From a checkpoint of a small transformer trained on Wikipedia.
Size: 20 layers, width 96, MLP 384 tanh GELU, vocabulary 1778.
Architecture: learned positions, biases, tied embeddings.
Training: 101M tokens, 6824 steps.
Each number is 500 + 50 x the weight over its row's rms, rounded and kept within 0 to 999. Layers, rows and columns count from 0. Numbers have three digits each. The size before them is the row's rms in percent of the matrix's.

# layer 3 attention query, 96x96, rms 0.093, rows 57-63, columns 0-95
099:487548506574487564440465533534506452526468515478542524506490544530484414471587459482536460583441440489508417426528543466576491565503559505463491557423523452493495537523531498532496500503485433548624500505547394489404628475543525598462443462483419569449521521539467514463551452476353514463
077:466473475500591504569510529461496554576486521499478516561490477445456639533563528398486462502537494457397551433496587570506547584415449424498440515579524421498516437576503534465537509428481476524478509497464539411472586499543420447494390565532523589479473433503529458474487536477512467536
120:453581488581526526442451495469382573560494523467422493581558571461556456463562478540501519538462454529527421500388473537529452459584638515505506473457480486534540536504562440522577473475502467554474520550544533469440575506566508517459430493469539492495510569463463560415493580621536515483
101:460571490578529535449425474461388561574510518474421481565558562453572457465585482541511532521471427533545414513408511554554484463580614516525494475476506505505528537524542434525603456455527466561482511514557528470453581519554507497457415504489527479467527555450474544414504566625550509486
124:459578492569520505438485496475374573563517517455424501585570580450553455487549473539498525534467470543530415526378461531499440451577627521510531485458480495547533530498563440505581467494506474539480526563536537469448550491566514517477445510468546478505484565467486573417481582632552522472
110:459570495563529518450461481463383558571511516456432500582584569467558442476560481546499531511455459532541413522394476536521452427589634516517522466462493505530532551491561435510590447486526483551476519553551535474455556501566520518491433518475538482489494560463477562418499580624539512465
133:485486529432454438485629525595541508479516463485544545545453498514431567471387481475459420548483602529424504560479436436437464547458427488456560537486478465555442434469488541497445555582415524480530550540407485507538485458450476532568565495430529535556427426518492521575471466433468533530
# layer 3 attention key, 96x96, rms 0.0867, rows 57-63, columns 0-95
103:517564519557527572475491532544498465466452503534522627466556496504494527550518505537476446496587443526466476411531542397546472583493507568367525583435479433533400486503556531447551487489360383474526566540521537429431434559518567518537509483472442474505449508511470495502481556502453466474
081:575534496495516502526521523466477550383477494469462416480443503427504444481438534537444570446518510520606524553418415540519458397525547468573499547562511519517586484545502507416479551440526466564467476598414442570512458418506457558452570436517520534560490458572564487400478495498513467559
131:594491569575483605508370479437368431452431494542501499477501508554573414506480507465509521461507548545563534447531502548581491523503509490549574406531564501422473499529485501488498423464636447523438492450521428574504511498475478503467532486598474472458549519524456517478465412560525540471
111:584505568576486608499367466445377413440419511542499482467513541552567411500474489478500530474507553551556534434520466531574490502510547487579561442520574509415490488535483524509502425466636442513438483459532423575511509482495493515469518495600482466479538516521464511470458422546530549478
135:580489554578472593504378474434374445460436492549498510473491495552571415496477516465513523454502567541570543455531509565564485528490489488556569407544567509412476496533483498490491430473633447514439483441511428588516528501472466489455528487606472468463550523536457515484480414566528537483
122:578497560575470599505371475441378427447426499549509504473502518554573416502477500467504529458504562544560543449523506554579486528500507491555565417538573508416472494533483517504500437472639443517431481451520423576515522488476480497459533489610477462474539517521469522478459420561523550472
132:463499464423471485498545547512583651547584430573488583532467448480475536485515542469558472479554468442530498581529605591495472568430350467482439428546461497557464483476519442479464519485450492500501524481510525485538551570438367409479485460493517539467517498485494495496595504471496505549
# layer 3 attention value, 96x96, rms 0.0523, rows 32-39, columns 0-95
061:469474471451395464496558476544491534453460564624496449517560466484512481579456466426551418530518543481573542509540414479496464517492544549303564462421523482508526432490456444530485436525484532446411475581450570599572522519474533447484475498498500491457453513561522510584488480499481479529
058:446484564509420509605534485508500519469500538484496432404503445497465505738431532459524487504492493513531513541520478498441524615452490505419473473472411461508541493489494614575465517493495567611394465473517480565419494485490525516510508507528466495448531522422475511516485578491461494499
148:467498441530597508522532542532502526424530566529484396460512534508414475447518516506532467490583499452476455526522419488445489457531551456614426495489375558515462381464451465447441552505469485619539537502527448532430475517469480578576446472505600502490578523543523493470494431477538485602
108:447485515453491531462465432434500480486456468525556539583576537416571510526542555462441490518403539537517550455440579480526556436494445525469540507554651485467557557524559610580534516501518517403414479510524450407486453507492536438495514529502440432576456476423509528522503508521469533390
100:473512456488542583614512459594483494531469416641536424442460465467467489443473397591550415452535548521480433555541491508529516508490435378514425522503488462531554519471503425447492566508467533571540539438620440516509485438472481543543578430459522521472549488535472512539528473477488510469
063:517494433553474502477486516499499482494531591515471559543521503553459490549473428505464476473544512476431513487535507496533468303553522581555502506517407441517460429545505509373535499548499447450626574523520437442543539442497474524423547436470501607534496488589446505484499417492509451573
107:557507468530502454521471502544501469414568522444449467558393442614482490520401529455602476491533474395515448499571471472540451535552506434556505524511426502537507444432535566431464507460476439533455554453540461532461581503439471580509450541521590568445590528466498484472534440459593447543
066:518517476504663513445438526475511496558494470552515435539475444409478499459633515551520547432463482497531439544476493512490523482486495471646500549571546529492504545486620458480463513536524455585547497508573508489483425573525478514512485372481481536563497488366452504492513523490532511403
# layer 3 attention output (transposed), 96x96, rms 0.0568, rows 32-38, columns 0-95
044:502478453549517592493541584511510475496457598401399503427503604493510537528608537510538510537519490554421508443526560546483512478567500447455448503545589447541522589534542530565539523343570417481450461518429507472494521485597465530443413534419504479473447509487524505516475503471524501515
041:492395514517501480352562505513527490561527478521412542488437622498445425450519479548458494473553515442522397554532496477509558574533561435415564514492418537496531387498573478481483534464593500526527536456560580414540432561490479517539524487512399492568514486463500544502469455491542489532
160:527544547466498513443560503451499516600499479490487491502499550502547414466416424570469578576469540423597431505432508528509477498611560558471636524486489471542495517440595492490559515591511493423525490486474506464514450561471480454507501507412443511534472578452422509485443500573397544423
093:467481472569462494582458476555748491448500529504479516569475450529464597515511514457514456512522435512423489494522413506489452598428478485539414501495546473409499446507409497489429469441472474569494454472545520525554604493503513529477523519513480502438501453527532509520556509432553454535
118:539434547446535454418557523405465495456600487442411446442579562451507466531480464489487512533466527428580535458459512511505592449605521535490643513447532597481454489486533469452551468522472483525491501569513516449378456515512525481453442485567533500540511498493512435496439517523458630538
054:602537510429564559540489514476456505583420528466472411437514408476524517534543549438482507523482583556502530526487536589447418472569493525537556515524578459541518568497511483551518477496428447415446481458433450557423491473517499480530429519469611485413510448548463444509536484570402594452
121:520528522479502553435488497465367411551475490477562444508495526513562399487497529542491512325471565580553442575541560465499521343531495510463517444557451466502522560479519513564517562563553543416515490467500515479515396482464576467576492510528530482538506515526518525478466531583443503454